{"vocab_size": 4096, "rope_theta": 10000.0, "beta1": 0.95}
Each number is 128 + 32 x the weight over its row's rms, rounded and kept within 0 to 255. Layers, rows and columns count from 0. Numbers have three digits each. The size before them is the row's rms in percent of the matrix's.

# layer 2 attention value, 32x64, rms 0.155, rows 24-31, columns 0-31
107:121142140160130094140140119051172120145139090148129134121157160130116097179151075123131099137159
098:147102101147174152111099142113135084146120177152146183111100153091156137059110165146188194099118
098:141070103102133160064100130166143071125140128141049167075131146102131131094128124107129159141141
088:165082118171122118084090033137127175170097143147156135114107064114192112118102076110110132114127
111:077119127149119166100107074204101044157102121127095190197130138167214159179142076157135179153123
096:149145169096170115086091100142140099179142170131143106118209179143134093133142123087111114159144
108:162096076181146118079134114140146112107163194148156100076110189199162113151121132091171168136156
096:098127102124116175159171070108128111065120126136097150188121099145074083119055120103134133113128
# layer 2 attention output (transposed), 64x64, rms 0.265, rows 24-31,56-63, columns 0-31
107:122159199110176114124108158176120143144132144159099089091114072129089108104182135175127169143179
105:076155107168153094053134094119167172098145188109158133171199117119130153162074146128094129120111
104:182144111145125102163136124112088066107114130108103104105146171105084153129166132148107106147179
096:154151166155173158130061128125148101149121122157189106131176119156115099184170168127116157089110
114:101131144149121161145102059107124104101150092149118090129101082170099071157116118075133083151094
116:134128214187149143090077122112116107063134092104134155141073083060118084097124117181086148137135
113:092122164188142094188137144173144147153155128159117131085119089173163121077108170148112077133168
108:171099162132150168189118122112158137153100145142135146104113159141176113104166098130133137140171
106:098087109134165111116091093092137140138111131017168170127132087150092158142089108115137150140127
080:073106162060111109176110162100084165120104144113095112101134141128143137170161119117134126091095
107:097160099092123153117131132120119183080099158133133126125092093127116078132145171166170128101085
087:118095149138143157154142172107133123125152077102131103169129158070131159153113125155168100209090
104:138129133107137168099187142125143148144025140078137102111157127105134105127122172112100112126121
090:106148128123061138090188114159097125103172089118098143082154063180110148061120146151142134113076
106:130096102103151165074097156130117174115098120078095142134089111090108148108138110148168133145119
103:096145091130112102137101154139094134151095137204139126119122082132091143156123117128128092139141
# layer 2 MLP gate, 192x64, rms 0.217, rows 0-55, columns 0-31
095:115151163131162154135169122103121138130126118121193127139197117107129129237145054110080102082165
113:063086151177156138109186213121151146091100147106103143128133110119096127120107122206115149117110
104:075052111155144153147089094194066099104147133120130131153146115152100125071138109112068124129137
094:083109117138153148132109157147164126178184166163115131133082107171104155149102141124126124158118
105:141143094114122175129122107149150125157161141109105117093144134185114110117128164137169137155212
090:173137110129155148121129177139123182158086130120157087138103082134081039174170128132105128099092
102:116145120128188123124134064113179082125166125108142093161138149136101139111029119200100104152097
115:099128163149158153165116136122143158139109154090126125100077166117122067117141119076041194140105
090:098178143123140108135129153124142155128061125117137139099184088151103081125157128150102090140205
095:141111092122123105114166077151110119149080069139095168097167102146102129080122108090124110175093
114:125102054133131083118098103115073113128117141129062132158178156140132101132120149076093077103108
106:111112158102129165118097085109107115154160131118130160138128142148187150091112068082150084131137
091:113115199168127077143128108067149130096164101162106085115116088172090117157140194125133160105142
093:107112092155079096125154183117133126140081143113094096100144123127063135133137115079147100173129
104:143105144166084081066101044132168149103124135139129132098122141151098100160055073087102139117117
081:098073146144133150119137125108159090097133118152090138099168092150120165045150156140164112145141
096:096119148105091110181123129115146203138191096113123148099142102159150063111145172151147101171169
100:186127116108161183105114124171112134160137076169137128103125078158136133114098155195172156154162
114:135099144139134110149137175068122131033093092116113167110116185174105099107097130110134112104173
097:157141174085131119160126105108142104145127118130107152137116104151087165146130111104134113084128
103:119111169091150161151108101081103099124120160105128124089098163167205125211097129130090157191133
080:095161123116106142081148127150145126131132117141122111074146171088103112123159210169131157147194
094:166118138066160190162066098164171092154126136123118162112111143158159139087090103124132165158076
100:151039114135147066093145147075120160149167160091113143135095128081162119118113091145149147096101
099:147138069109104138151182140147143150116130193049086151131095107152133115131106171148126141200164
106:137139111110129160130182146136117165077133194066144098121151196139092138116138104161138179135098
110:162092142134114136108108190120134085109122131092119130241117141116168124108127130093121220118101
105:113181144136102053099122108132108136185105145116181110092141139074090131123103063142201085132134
108:136113062158150130091093146108138101129113149080082129128084133079150139081151055088057168076148
104:158156130133112154205115089100106114149132149097069137137157101058101127111102063093108167116076
080:119139188067140106098153147079106138103141111122102077153101101153141104134148173214054124130139
103:136126151110095160167118163148128154131135096110129139159103163160157129109172143168086160141130
105:047126142073096144111109101106177111076122114088132102104097149055092146101084121183137147098126
096:155132184151118072100125087120169095092097110122147135125108151115113067134122115176114121160103
090:117064118147135156100177133134159092112160084098088121126079094114179113096069131106085102080184
101:103161175163165139119169173133127111144183147077143162141126161167140133177144080115135128186099
120:097155168107150098128110130068133161148110094116135152149141086155107155157137125126070131091101
101:132123165052157121087157065189120135098107135122118144099144088144103046123150093186185155144148
098:123089125118091120133147104152110128076104111131087115106116147075150124182145069155087124181080
104:096089158167124068092126165067161120133112117118109118137173086095136132173134164105069119106113
096:168097094174164141136120100133135143169179120082161151147077126146123111148040133154120124181081
095:127182124217160111101152130141106135108119151102076157142145110104147174137098080234096170158142
094:127121105120106144101086126136160121135043156119139159155090099156112147119142155203178121135128
093:142098076063101179100144138113084107125133151156100101146193119147150158085116149122155134134149
099:078115153117185142133087117096176088140071105150130182116100093120107111159153065157169141093185
110:124156126112094103126138126144088179087157146090132149149152140086086102131091135091091134145114
105:140142103100180175110069109155088164137149113160045122171084120142128095145097142142142114178152
103:171138140100128131127123111070094106128137164136081129145138119067061138084182126109153123104140
097:180074085119163129153152103149068119090145116096148087137112121143067098163172128104111141133180
092:166143165147129093117138179088209157087171095175131050142149125166140113162090134158126092082137
113:150140125166147149090096109116137105121161154073147191218108083092122144154123118153109035132133
098:079147182128187079199176155121104162075121146165120112126160116109133124163126160104088113112124
110:126148131141144074119147135131054170117136149116143201133132097103080127152081093114097148076118
111:169119123146122113158139129114177119084112116081104131088110080139154161116153150118084175054138
104:132129086129141171111060127148096117147127125183051121162136134116173082154095126091182041110138
111:092127182141107164154130081157071159117117145103175153195131140114129095109135097159125074109106
# layer 2 MLP up, 192x64, rms 0.196, rows 0-55, columns 0-31
107:085113126109156165112128192080118129142104145088059091135091158163132147089073160108128129101130
112:150124161114151139173158122150147114086115127075156071106086156173110091114112140135097096124136
102:156137204106106096158107142137147120152125106144145116115178117171145108132190140179192169154189
098:193136142076116145140151136103163125051096122105120115127128107122119067079071090081172122072080
111:120133101092167128127200169154115120119128085123108092113091194111071145133117078135130116134167
106:172073104115136125156158107079162181105173167138082103149142104099135133117155112154139150143102
089:117106104156124128052150200120114131127158135150054087128113086074135127052129082183153141107115
097:105195110163059151071145094129156082103130121082097149087108135100082091128124148139131095081162
088:140154163078082139102069123110100127106047127141094129106139157093148169176136160114092124071183
097:110159128179096049131089168186085132114129082165147073110133137083102129132115119106150127133146
121:093139139136111077026131120173218192112132118093149148077120126137105093110164110117148148152136
101:113086177097118134157113190161131124150159063110129134125164112150201109058176138132136098170090
101:115149109121096191094134148115145111145141189110121117177168107086088112119122107118161119097118
101:195141116135139116088064126049116114110109095180146068133101103102146111150136112095115185098166
104:085161145140139172146173195182141126151122101143038121140098101158128147087094170115112093144150
089:104125056130139130135151085156106140133096140046116070119111169126087159146140099152127104126137
110:082070125116199153184148088178169196091127117088138103170141130114154158109124178122121070154123
092:142135085095102089134149171111118178095061122103137121131129086160162160121131124141128100190109
108:149102145158145082109190133142140169142101111187094112047134177120161163126135113142130079129100
104:143157119121097154106133104132103107178112092137135058164141143146122197155129195154075086100170
094:100151139133161103068105144167177121134129167099146112090155151193134123146094152135131125127113
088:066060118141095147118165156088090128138110055131163113133191139151060107168113147156134148115103
099:067091115177127155128165145149109165064064158076140088111106126120124088111170117127123164147120
105:115105134129174135128085198108151143167118110120105074163112093147151102111165145134113189105120
108:134152166113153164124114109099184156116176144159138144108155098119152116159155103134091147067170
101:090092086053111136111097147123160094163114096169150193092088142123194173116077111105145157108135
108:110095136129130092159114090159128124083132109177174176111068111207117164070187143132191148140123
090:146088145129125162173090132136186139179103106138128135110155107125132126142157136105209103142136
098:111135190115109168106115073149146070054060165154083145098176099124088125137148144141104116093123
106:177132165104140101183115124107123130168102155144125097153137169136146072124132055044148205180076
101:137166120157126153153170136088117116104189077054136176135128152102105141143107141108116120137101
101:102107102175066139126078130106093112108073118121133182239134120113112139124105137094097101125101
101:124125126167163127082097048099150170184137171128132181147111092136119135156102145144096156140134
100:149146111094078165129152159140150179124159191113133117150161135072159073122147092147118131162112
097:123118097145097154146131080152154139166164110199211144131121122138069183102162120106127190169122
102:075156101121134195194128141132166182168156098120135110118111142138135113104170102119150137130117
118:144127152171077106124097124126034095110108062141099125132156080098119169129159149130096050128156
098:110072096125072106121152131123135091093097139139135155207199107112134176073126135158152158125169
090:109124152082113165041133152101178184085143166101208132113147145105116122102108174131180159168114
095:180085108101182122149151129062109094110146147111141093137084085146082067102119128126069120157155
095:142158138115154085207163115143102123101175142086104057089095133099048089105117133134087185125114
104:064056088055142160080129177112100138086096174131123161149147101117161095144121118108091148119112
103:160155150144161133149189112146153119126181087103159223087190139118114078157136110105138089073111
105:154144100166149011085151115113100161117116188121138105143126148157131150149123095150085125086135
110:135125136174089101123169160119118139115028123094079140105181149130183096136108136121162067083142
104:126176155148177149104152124094106089105115091076146116165104143155142082153125135067079133134131
101:132107122135218171119138134134105174114111143043128153171142163139128113153128097108140135146082
093:176114111130152134082173131145114085126136098127107200151116163153105145161107128086200111086092
098:136143099133103151056159083069095149114124163108149153074104199156142119105154143148143132094136
091:127097165152077116100215083128106187169130149167140077172117130140146082108167121127136065146108
093:108131133158069116178090144105132123091120178083129139074127136110112115101106101104138107137072
102:145185146087083175090129081155155118131177174125175091113127134146144086129106120161071192157180
113:128125128118094118130136124153116113113075159152160093066153161164139115079168181123149104142107
103:162115108113119153121125067101164117201120115142130159185081135107098152135087087131173136156132
099:124169058139147128176180145090142113149189078132114087113112130170095125209126086085151126151146
099:091099077148122093208136130161143174160116139117139130184134204104051077075116084122126111097092
# layer 2 MLP down (transposed), 192x64, rms 0.2, rows 0-55, columns 0-31
092:161145161139123123089191119129091094104165078122145118120095118112150111193151127109140115163171
107:075083091134161138105159174074123097122187088153136138078074162116118106154121139165157131103168
098:112098160165091131079102086108084101136086142063153123153099152138152110114197191154155095144140
092:150119204172188121155113085113074147156138156140104101159049147154145139170084147124179102116100
107:158096142151115094114162120125128133097156104099099161120074162063042130147061108097169100097107
105:166114064129162155167135101051152128146178185134096094124144131139137163182123045118168132072104
093:143096161107080082149133116043158184108115169161127113116177096120114145137168124152104122176165
102:127100107104149103114119105111088146071102120123074148117165185143152090088149165087111189095170
092:224086102200150170155128124128114130080149096160079144139164132060119121161181123179142077118141
096:095140139117142102129096154084127145092102162123111131105071172084128055174076131096058145185077
117:104143138128074174138117131130136205138117128114165104118132063164150162144065189131154114178124
107:063170154104132068138150182102144106127134104114165073088124135119121123088153100154111142139099
097:072065155148139154104173134121114132156128148162114053196125125134149142132155174132096166119134
098:092116107115057146128142117152094112150103171132145122146079185140091171122108141143163105121068
110:106141124084097168180089119141091094087136073115115082161087121105150129102057146125056143163119
090:082175171115087144164073150175134110054146137122093168135143138158133157129093134151157104113101
119:125120117114143120182184083188178163139090159111197141099115191154146102109128094140130100118132
100:112140144124208085149116081130131166137137124103100122134069070093119151140153086109168102116071
105:140135213125110101111151131133132172157128137159076119086169148150105174144127136122164148139142
103:120167109150075115120147120153068092150082121117151087100131155153100164155160163116124095155188
100:199143084123152141160136104120093100151115102090133118159128101137143140034218106097119111113174
088:128108159088160119202140130124133095098145138110077186087140087172191141128087156185116104127155
097:102099088163100087116141146159132171102086152120156108203123120180207103079165144114131148154101
107:049139136185146085067069144154147107091067090118148141118102080139160167126092102136155135159147
114:128157133181166139111128094109067158153109127156116192139099094070148088179143124161044156124145
095:179130080132113157178158061094155124164098207118094157133092146085135165140143107173148175136149
104:167119124103140120133131101077132175131101114089107110168172110156088135142079083096118129133098
092:150127125160118114122136090148134117146134113143201069125100175147139130131131038155130105161162
104:199122115049134081107088103131178099107117132167115190116170112132147076085169085113108114126115
100:128090188154134168170132153104154132132075115136134134135112192153115129059115176132140094094158
099:162115142083187129111106112142120116103158162120130120129099087171159139140131162169145174131130
092:125123138098053172108108120168126101126070177150102124092119132078103136101116134131109065143122
094:086125167107062175107085093185136079109124081099123081111113169122088155132100114185176146126110
099:063108107058104114121111100134158158094090160113150091104111122158155119142106139110173083105157
094:150111118172151152183133165094100124087089138128140145163104149133111144113214121160171136106182
097:175110099073105092096072162166109151137105142129095166120099105099111084141175107129135144136207
114:118099163185114139143115167112096089107137125121044093128115094178113182157205105089148110110095
098:141146138182148088108109174133164150124149133097138127091100124099161109193095067133112130155116
107:144132119137101110170173099171097104121091091137056145122139116162133143165103083097079087136079
096:177117106167108163110120100104152133130112107116147109123151100097140133140099118132178053152092
091:121155061179116099103117092131171114163101169084155148146157073172136142126152101143182074141140
103:123138068134163178079103067100160047166173125112138114151125119106143087131148083078124128098155
096:142084128106132090134114120125109169158157160120145132117177142144137176173100148123107179100099
101:097088166155127134103099165127169127109046085093148171051081099162131109105150166135155120135110
109:124115147141128169154109127067183155168097142086101157127194138103122088129175092136135136121051
104:132163090090098130154146092089106143143107133130132088121111105073101077165090066146109135144127
101:162129113118116123137177149071161124086165125050087105131154176074101165097094112142107189084083
095:116127105114095095079120101137013122113095152091142126156072217156073136070130132110122155147131
100:166177109159122141167149135186148159112156111102126132135149146132162149150050192124059104164075
095:127129152130149115121142132123128181093102099091141141149088151110123054073118165072095157154075
100:137151132172124096120138123099088156094081140141140061168091142181138131153086154185111154122142
090:136170129139134099161117150099115140114112130160079124110225117096131144153100143119125092174143
102:163147116122178115156136088180109170150153125111157127109123131148167161174117171056087156104114
113:122102106096150100169089112192125138153107112032115176092127156092118125116069178125136117101168
108:122226091118088102120115118104147126098158144133089094153132099176113156207074137108093156114150
097:143124119123130132088148200203130110110098133183116100079171087108106136138096100110139171110116